Part of a small language model's weights.
Size: 18 layers, width 128, 2 heads of 64, MLP 448 GeGLU, vocabulary 1667.
Architecture: RMSNorm before each block, biases.
Training: a variant of SOAP for these matrices, 299M tokens.
Each number is 500 + 25 x the weight over the matrix's rms, rounded and kept within 0 to 999. Layers, rows and columns count from 0. Numbers have three digits each.

# layer 10 MLP gate, 448x128, rms 0.0824, rows 186-219, columns 64-127
478513502524468532500549504523525475523513535516569477530538494505475436482474492484511488485510521489506521494517521514472494461522517454485526499518511532547520507489534484466512492530507473
496553521515512521466526475490535524491489473483474491519481520477503478495467536517488527527504489478512492474514481547492529488502502502526530523437495488442480512474529496491527522522528499
483509502493477512480515547523540517517532509456495520479512487517489528525511478512481473520503509530533500501542480502513483480490468548496504518493475461481504561484535501493469490513526505
503499536482524481526475494520524505498503500503518487514497476494476483443511483540541538448522470502478483507514485506466484517438508499483518517493510527503485529502516478557474489456539519
497472513459509528489521529531472512491529513473482494524466462506480496481493444511500512546499474551505508523489479473487515479524508521505514504531532526493495517528502533447499508498490477
474503509471502537470505490481507496487438489533540437516556512456445489452516521499514513463554515502537493532503508511497489475489480465517536483475515520458531526502506502536543494479504484
460509460490509503493508489522488499482515454477497517473502464480529522467500525427487486478519514499511493517539476492478499478526482499495507514502482503485516467519485486491516493511514513
472519502500482481505549529510485483562499536508538520513530530534546547479489476524513505522493505468490542483509486502498502527522497518478483540504508528519507478508492499491474545495504511
484504492506486507548475510494484447537481494515498472481552507501502481513507510498479517492499529521511514500447475493484475568495510500516487515518520517475486531496495462541467506521503512
484511564518483533465475520472500526530517488523497489474498505486494473467506505505505514492490469510512487516469500470512512437518499513512509515500517550519542479409492461534510540514545466
496507481504498517463539504464446481503493503482516504547494511468518565549477505515472518489490469496479497520477495496504487541437509506492545490470524512535496507468514508499471510568485469
500510477492519497477517512499473512498526489494567453567518530456523508510502512472512472481531495526477492521538460508490505504501548531462495524491497476489493528469508478532477543522535473
513498485491504456496495527507529524530498490528526481550558499514492523536482497517521520455501488476506469503526491496495479442479502460464489477515516459528507491515561493476472504538534476
542482472564534526507527534492492487497496493489495480484478472474491487488520520516471579510508441472488462526509541434533488482451531496543509546512479526489522496460549493523504508520535501
500494521504479484508514518498476476511513503454500501477517550489503505493514482464462461503474443483489502503509512529465526504512529524513504521516520517487498483498522534459508507532509475
448562484540510549495512516509464513485518516518530464503524514473452489515517566509512506542502478483495504500482535512529477482516511480520478532488515503507521484490528520496435470518498510
510485519520458504505517511497483500492470487440504453528513493507515510509461513480496511489494510511480488491471493480539476471503495491494519504505508426477533499470513528472536505487490478
526532507522492465474533534493546521528483459521520495511446517511515494524456524444460490500524488540533536537530499477491467513502491481512514477502491521490518488490520493543491562498529564
469453529492481495517482555491439504512488475472523528527531512497531545450496486484524514516505490470462496494513510481450526477487471484500477490504517501511492495511520505486480470511516520
493461485513500537458500505498515540487508465512491519494537475464492477495458489472490498472480490502511487534492448518459470481495508516504473468480536500511509521483499514494475492508491494
512499485488472482509508442500510543471505539469519515486540472487475481451489486491530480540508548499473515532516549523508489466533498467466527522514495551490510534461523549526538494506522496
531491474450504536509471518564492478531501495494516510529480480463541466461502466481516459501530496519511474497439464514488480523502514535524493513462519532479495508507499518502515508503511454
483485443480530524547519515502448494470513486510514496505543497525474473462510501508474523494495552493502477496511458469514474507503537530507456432508530508519552506513536485503489481486517534
484511516508466476508502502489470488466497496484506494523437497471481520486468474476495453478462488513555477508478512509456498506526496514525517520475492509492491521495468455517543538467516497
496482511514495520490548509551504463458523469498476501490515492459515494509502475473531486501527477459522492467485495512462500481478468474516538481518541492537499493476494481502500458489493488
475494523493525474476514476545513504529524508513575465470477478502495528481462496528475481466484484459506517495502483520490486485510484516521503519487466506543525516483504499493554510544483537
533525502476511496452508496521501513515466540486521507478501518495515505515467485488474457503504534517513478527478523494516497468472484487510500537494506490463499510469506448505465506502516450
502476541552480499527471483498528501502516523490513465476487512496498502504482475523523494499508491482517515525496545523452458526494460497500502493527517508493492541538530439494499531510492558
542540489495508452518515530539460463491559480489494488488500491488509484475524532458483506469515477513442459502509497516526461493487480508553491489547498503498502540512460477491468462524486508
486524482487499528503530498491478445502425524441507503488506536461552505470500472534514495498469517470479516503496495477497506494507462471488515500514499495497503465458499533532483583493505531
507477495491523528509524469505463471505481516484496538479526492521504503487482465537477543498464507462520472488531476504498481484490499488502508504536535498442590512491447484527467477482475493
487468507511510504533488546478501479501510511475521485496529531487449499482497475463485548498542523513489524471480524508454514523455483505488502505505487499496548487551514494535487507466517504
483504545522515492506475519528509541480488541492511532554479459459513472514511440520525489509462473454512446508480488515524497518508509521499505509458478484485497459496468540519455522518498507
491516546503507506511535502492530523465481524465482484492470517485485505522481432506482549497519511536447490511500508486524483481484491532563493528507487508484488474499480494531509523515507511
# layer 10 MLP up, 448x128, rms 0.0775, rows 186-218, columns 64-127
535506490516521483485510504503502460546481460489418475481516484474472582542519520489534483505483486522460508495489490495479477497511513502510530489495509482522512506490541449512530484495473465
475500483524482518484479518519507536485509483496494461549506480474474481507515482516513521482465542531502509474506459474500476533498496489478507499520485521481524451475489498484499496494489509
507481530547499489515506494546527451547488565529525468476481486496471516512520565512516508492506505501508476520517514513498530556504500587494514514527505462495498539517508480502499504434480497
479515523488507478530498495530488494505508477444500490493521453498498521535434491504520508483532503463499487469469506511540533488488487469518480494441517490501521530510488520507526527528519456
490493516492511485507486508508559504500517459505515524515492495472518455521403468535518479493490501478467536495501481515500523515482496510488487518510463506491487505493485472486526472526483528
497528453477508461484499476481506489526559455504471503510476534498538510517525496485534539548527504500490496502460514518509482560515497516500470499511554467537519485479449507489519465534483492
487545465489476475488488496504528499500509525484482481464450458479477500504488489511509501512485508492515534493470512493537473485510479522456502521543522485496478555496495513507502498525502494
476481480485517503477511481508521494510492484520498522504517508520512508488496521483500522516490541491489535527489516494519545530500472499490501532447504524509499508480487544536451491495500502
485512509485497466479520506513502519500510490494488506454535510491498510485507563450489521499522501507468526520478530515494467461504477523476512468464488530469493530497491453523464529503511507
527467505495495507495521531502485540486536524471466498514479481520528506466505530496488501517479470515510490474478464509494503501532575516521493460511492477473497484527538517510539517453515493
449513497522507501489472489502504488519478514453464503451519469517465469464487578486494510537506498516472554468506505539519526497470554532500456518470490544494548526486501488490486495487509499
478473486486485504504456509510536503520503518497518492518472502444545529536569487501504539534472501493497473499508493485546465518515460451520534533467520472480466483532518495560492448501484520
507510496515485512494496479517542500544487466470497555503527498528511536518498506495533547485506486538486499497530501507459503482481511473508467503515522513465475479519577488465492517493444506
498507486523469538481537459503485528504487537493486485488488469504471474545490492512507441503521516518484502461455483505498503487515502444503455517514510495523470495453518480496496489464531538
498473492490516501482511463467492503528503547506451496502503487478510511516510537500497505507508519504501474474493481505542495532498521471519510493472510526491527491539512464530510466509503483
463462542509499539504461505466472532497508537512483489486491518463519500536497448514486484508482527501463492483472526531513481511532474506546484521485444522541507500541494506502522477494474515
523536536504478473519486505537460502538515468538511481495565509489497507528480473488508476498526495529476506500517531468511560520557484477499525470524510509542461517498502503509485477513459525
498493454515499516524492507485463544511519513487508496508488525499453488480492514496517457484519510499541507550552449547452463518498521487516505490528482507511517465477522517492465502482586520
470467523464504502509496483476482519505507490495573500470494528505487475522486511503575448490506496522510495505520459486484500445532459520453519496519497505479492530502481493525548531515496534
551530526477507505490483456498488516497526485493509492518474491512526492482506525513508456475487455532489536498440503503538457513505484493470481508490490519487485515496490520519474479550499482
504536523524491484499486504514532514508519499504488481431503474505497469496513486517450496466488526477519500474478484487508448472457471480510468479499477533496517500498502502493516498507519478
489517544480492456516492494498478515490542487534503523512550472504495506516464520517492519503477490509515519482457531533502552514529519521458520508500457486479491506483535496490518485501518492
488523479502502539504449484510515520483477461489544503491516460490476476487484526493483509480508514544514473497475530479499502485489525510524439532466513488500485467465549483473495514507528492
503476505485481491477481491520501521511547491515488496488486497552501521494502494453518484494504485501507511502462534531528552465511486520466487502443494482453517521548483505531500483488502501
512473422515490444471495506515458498544469487478508520460486492504481527478472475462503524476469495484517457489459507476507495537466503486521556524499482537484509475499499494520512491497480493
566498525485480535487482512471472534502478516513468499499507509483477454490527475494515507478477515520532513501517508513503502515543501477518478508487513490496446475462504518464473479519509447
517497511528492481510471502499533459510516523454491477524491466463510532520522528527560508464467524532483456522497499485554479487504493516501519511533536511504514505515468494456463496491511505
483507524517512477509473463489496462509497488516513479502462517499460506561456497544487483515532522474500529479502487524526533508475512501521499524437496518505504454508491541512520496519529551
474513488522454492510520508493487510491537497506492550521497488528480528517476532512512474453514480503535511484515460515483503510496433496512481566482505466535476528483507486533482510539509530
551475530487489450464475512523496538537524476488502429513521467452543520493506512523488499488470447464487516490499534496498463527526517565495470490499483513509482500514517451511465500480500536
521476502482512512459510469467475551464520504473534466509461532513497507508540506496496508485449494466439458519471497501507523514544473483483506457500505499487519534478536509479497451518508504
501491505484509482510501511509513488501499523512497503538527552471469535444549490566504494483508494488454484500468496516518487533507459508446502506541484469483499507487541486523486511507499509
508512468444491503509493497510499506512524484484481474495529522480521527497490539484505496489496522503470499489487477477487516531514457493501506536493526513540499515497472487501520528479552517
# layer 10 MLP down (transposed), 448x128, rms 0.0798, rows 186-218, columns 64-127
497492482519492502494484541523536521514490502540493479533493500502502507525496484483478553503515482468528537474468500537520515440488469543498508525492481556521490528445527530479541527516480491
515529499482528521514507489501470467467502528512493531497465502531453513483472517497457511480501522517461478472458486498545508534494553485509506494509492486487513503520517489498540505487501512
507502530524445504537504442512450525488501474467482486504501442474465488520498488498465478528512514510457507484509481510552517476498489531517487510463539483533490430476486554493534531531518500
501540514455520536504503460435458482522484511497540513497509524493483512480516473517467529514490499476513507466499491503480474539528474521498484503498498480483506494505521486514492491483531522
496485523536474531479498452495513493519487521509478510506544491487521504485472504526469507502525489463504465509532463464508483533466479487490461497497512555544451502466482509507511548526490481
472529531542501521453543496552563524450544550518496554502484498511524497523507507468536548501511486434527470492469531471495515489515484555512562494481488463503506512493499506534525495491498507
506480507486501502490478523502492478517484514501547487463516511519450493473526511536500491533518463529515521492507469481469490473528489489517513489487511497557497516495516438484487481452502549
527522453499503509509513481468441512464496503489513476493488515511462501523523538509483510487478485496511459466519462467483569491487461457470465546465480570503479470473462524474498482515467497
511502524478523499462488487499531538502513505527470526516524455507502507528514494519509450507498504473500477496533467531528509520500503487527487476477527492470496494479460529551514485481480481
490512489437552486493559515520450474537484450478531464449498530525440478479491486507541520482473524512470525506522493497483488528450484478502488469507516489510483469497440477508501477532460519
492474513541529538504469480518494519484518464533489506482471468511498536489474498506497483491495529498495524467522531490478511494479526548500461487509505541503547499468512490479501470476492525
509517521502507544502513481463491515482528490518471559485504532513469509508522480478491454491484530539514488508424468524522557473467446481506520519549486496478501480485496530451488502548498494
542526511527534500535515523530444500501504463507523534498529505512494523482504515536514470494516458502487487481468502484553525545494479474512545514472493456481513499532483456488510482532531504
515485461491497528500529502490523447520522499460530483536488507535463522488486471507444484499531502498499500481489416522548486488520471510516513532525449537481495511494516470502448507495510455
514476495509518499489478514444487494557496536470495492468527480495558533492496485523535462463508524483493496490543501502504487517510504524458490526502513494451407544522507480511497515506517534
507481513526489503523484509497486480513533502469461467494523495485491497526532503514474527501472540463485497498529510527554495503528497493505499509544514545520532531545513507481484492501508465
506518480456509502478542531513491514503488512551517495502525523500477507511448510527495511499500509486490527478489511508489479504507525488488558451503510497531464488510501479482451481505494535
516478458516528488445491525497507564459476468541504487544471466469540523541535462512509515492522541441527511482523529521463482516464553555528508480487530481510510558545494500524495514502501473
492572508530483495451552479484505464529533497515499504499522558541537507518511512498527511549533530487481514508518487472502472493512469457544509521474511481542532540452465541514507474424520460
454499504524478517541463510466476483517511497483498512472496537516465528490527503539528530519501526504474537496476523511489562483523514448430500510502524494539531528507511512502503494514501496
506511512517504499491520528507484490513504465505459527512493508483536496516480492484502471489511484506505479519513533493530518500467536509516482524522504498455513484510501507452497500499511517
508485533496523498456493501504488536526461509519534476457471539481515501472507484467496499493502526544511504511538489513520503522471502490465506504508498462500498557475484463520451500483502513
493493511502510518507536518475467514451488480474478500531487482538504473495495505520497496492496485481533503516480515461529520507476527522510496490553483501481522516532502529483549512510529521
545549525504522516518529452521509493484490508494493490512474433513508522545518502477485509490505429493478563509504482477484485509458492532439508511482496501498501495504467454480529509493503506
503502495495535532492504559511483513471529492512512452506477496488502486531539534498547472510500521535519517502502502458478498460503499493476503489525523477513479491518485515496473496488478467
458496483513503508542497498467482479476481497472510511545522493477496486507535494495500491466497482485497501495498526446501473543516526480443496575483485492468568508536450485477491493479525547
484459504514482554470507489544543497525490498483478500497496464489516492475474465507467520506490512493470506469499483470532513519471468555509478500497497471536462478483534501493477522491470511
521528498492514517466499507513570466500456482455487506501498506469504483483485466509508506492484524484473524536454485493526491550523520492517530498464515505530519502535452498483509511511506515
492534497503492499527565493519524513452536542509493495551509523547495479507491497497466495478516457454497476503484435469485495486493458488524533490501463533514495496498518486503483502521499523
501507503503538461573479515468511483531464520491465529462480490549514487521486463482528505526504511517480486522480481460490528555507503502539536556525487471471470483527499542544480491468513508
534478520490500497462443543515458542453502529477492506504455517495499526516472516450477499497500491521521480482501523551502473490468509495473520512533500488511480499504508490500478524479534525
487483513440495541491485538492533513538529517480488477497498501563484533490517505491515475480451511468496479550462501560528501522542509471500539509498490481520484520510537494523506510525460528
490491532519500458488527493498510540503527533496480518507498451512553468505510456513525519467487483461478470526468498487517496484470514510514470469470488490430480483515507537495508484513472506